Weights of a small transformer language model.
Training: a variant of Muon for these matrices, 7496 steps.
Each number is 128 + 24 x the weight over its row's rms, rounded and kept within 0 to 255. Layers, rows and columns count from 0. The size above them is the row's rms in percent of the matrix's.

# layer 2 attention value, 128x128, rms 0.277, rows 45-50, columns 0-127
size [107  97 102 103 107 115]
[[136 134 100 117  93 135 168 142 135 154 122 128 114 134 128 112  92 135 144 143  93 139 104 144 147 140  92 143 115 162 148 164 157 107 172  69  93 136 156 136 107 128 159 145 187 128 147  89 132 164 110 141 145 152  98 124 161 142  99 119 140 159 112 144 106 112 145 129 118 134 158 136 134 127  84  82 126 132 137 141 107 131 114 114 137 139 116 119 111 119  90 107 116  63 174 126 126 140 123 156  95  92 154 151 101 148 106 124 122 103 128 147 128 140 128  84 142 180 121 148 124 151 164 107 124 143 184  95]
 [ 57 102 134 111 161 162 148 132 114 111  96 122  83 134 144 108  88 151 122 129 121 105 113 129 145 139 105 117 135 109 142 144  93 142 159 166 135 137 149 112 147 130 122 139 184  88 116 110 168 112 146 101 157 129 134 108 139 185 146 153 115 102 142 148 100 109 110 147 143  94  83 125 155 150 144 156 124 121 149 134  78 158 164 103 115 146 128  97 138  99  73 134 148 167 130 112 144 149 130 160 123 173  86 101 143 140 148 131 117 127 149 135 163 170 125 158 110 136  98 128 114 111 125 117 137 143 105 111]
 [169 167 145 149  88 120 146 100 163 125 147 148 109  92  92 201 103 160 173 116 132 156 157 116 121 127 149 114 124 126  95 142 108  95 163  95 149 122  92  99 120 161 109 106 112 145 174 140 130 104 155 122  88  88 124 117 124  81 104 109 127 105 139 154 107 128 156 116  92 101 119 108 168 146 111 134 150 135 149 124 104 117 119 120 127 152  90 116 128 129 112 142 120 158  78 135 115  97 132 138 135 148 149 159 118 138 136 156 105 161 144 106 128 117 128 159 126  97 153 161  93 128 151 116 100  97 143  97]
 [144 104 153 142 106 107 147 119 146  91 116 139 115 103 167 124  88 151  98 145 167 146 131 126 109 120 131 167 154 123 136 201 118 151 143 119 118 136 136 134 105 139 141  92 118 137 107 147 133  83  96 146 141 113 103 115 117 156  92  91 124 138 155 145 141 123 131  96 146 164 131 126 158 123 137 139  89  81 167 148 162  97 103 112 124 158 170 122 171 180 113 119 144 140  80  97 147 109 135 128 170 156 114 125 134 119  81 139 112 130 127 111 136 136 137 139 165 117 115 116 150 107  85  99 167  97 155 145]
 [138 151 155 103 140 134 135 102 121 151 104 115 133 158 170 139 157 131 141 125  94 131  73 149  68  85  94 122 117 147 163 108 175 126 124 137 177 138 163 102  88 109 109 135 119 136 100 108 130 119 161 120 133 105 142 111 151 153  86 124 130 120 113 127 114 172 135 114 109 116 152 117 104 129 120 146 101 101 141  76 152 157 161 145 114 114 141 134 114 147 101 142 163 122 116 134 145  74 110 110 137 112 156 115  92 116  82 147 170 115 123 145  75 128 118 104 141 128 126 154 125 139  93 140  94  82 139 153]
 [ 82 143 100 169 120 122  94 132 133 125 142 117 127 119 110  70 140 103  85 129 120 128 146 107 173 168 114 161 153 115 138  98 120 158 126 165 123 178 113 125 121 131 121 121 111 148 101  63 129 119 127 117 124 116 134 144 147 109 160 142 140 130 119 107 127 145 108 135 117 125 146 118 119 141 136 140 130 170 161 139  90 181 151 128 146 111 169 143 134 156 130 165 120 145 143 128  85  91 157 151 115 125 142 117 140 149 174 100 100 150 174 153 138 117 162 109 140 104 109  93 167  80 134 111  69 118 122 122]]
# layer 2 attention output (transposed), 128x128, rms 0.256, rows 45-49, columns 0-127
size [104  98  93 100 106]
[[ 93  91 149 110 160  83 139 135 112 172 143 129 120  82 138 120 159 137 162 130 170 125 172 122 142 137  80 149 118 133 135 136 108 114 159 121 139  96  62 103 116 129 140 116  82 118 140 122 138 121 181  95 115 118 150 169 118 157 161 114 101 114 146  88 112 146 125 108 124 132 145 140 133 115 146 148  88 105 147 111 136 103 150 165 135 102 128 114 170 147 128 103 112 151 109 114 157 124 117 176 127 149 200 111 116 137 135 172 110 108 159 124 144 157 125  98 153 106 122 134 141 133 114 155 116 113 127 109]
 [192 158 102 142 114  89 103 131 152  99 118 158 181 129 209 122 137 136 158  87 136  92 143 173 138 124 128 155 144 127 119 140 119  99  91 158 142 113 108 105  93 113 126 138 146 134 112 115 128 136 131 122  84 132 120 130 104 103 140 127 127 113 154 154 128 140 136 157  98  97 141 141 131 127 109 159 125 118 136 118 117 160  79 144 155 147 150 113 103 106 119 154  92 165 155  95 119 110  94  74 139  98 132 135 125 142 120 159 132 105 109 135 137  86 179 129 144 115 122 159 129 117 165 141 163 149 121 143]
 [177 123 146 120 120 140  86 131 133 172 173 123  93 138 124 116 102 132  94 150  92 138 130 133 102 162 158  58 123 157 103  90 108 162  91 113 117 134 163 172 133 114  83 122  81 124 113 133 107 117 123  94 127 135 146 120 112 166 133 152 132 128 136 115 114 127 163 133 126 109 138  93  79 140 137 130 151 160  99 114 107 115 142  90 144 117 147 118 142 153  97 148 102 134  74 130  87 132 155 154 125 136 156 133 132 168 107 155 149 148  94 144 122 177 112 119 159 126 136 118 129 108 166 114 119 112 138 109]
 [120 148 119 143 107 102 130 141 110 135 131 149 165 156 129 169 100 155 125  93  90 120 152 127 147 147 161 118 139 102 110 110 123  99 101 135 108 118 109 126 124 110 130 153 112 131  82 156 119  92 116 133 186  89 106 118 165 130 129 135 114 153 113 118 172 132 123 147 144  97 152 116 120 109 183 120 155 149 133 152 171 172 140 165 103 103 108 141 145 103 111 126 125 151 108 167 120 158 130 122 127  90 111 134 130 107  79 131 145 153 124 113 126  98 156 154  89 158 170 106 107 127 109  99 179 137 148  68]
 [154 161 114 149 111 145 121 113 123 143  90 152 103  94 113 125 110 117 132 163 123 143 131 102 109 118 133 147 130 127  81 182 120 133 146  81 134 134 108  86 146  89 142  83  95 149 120 128 159 141 134 133 151 100 128 125 123 133 157 110 132 162 112 135 156 112 148  83 117 152  76 130 116 159 126 104 142 145 131 134 140  93 111  95 145 147  95 119 190 125 105 128 151 160 139 103 125 155 104  99  91 137 126 162 126  82 150 111 150 116 146 181 147 159 149 133 171 136 106 120  97 109 126 160 154 113  89  97]]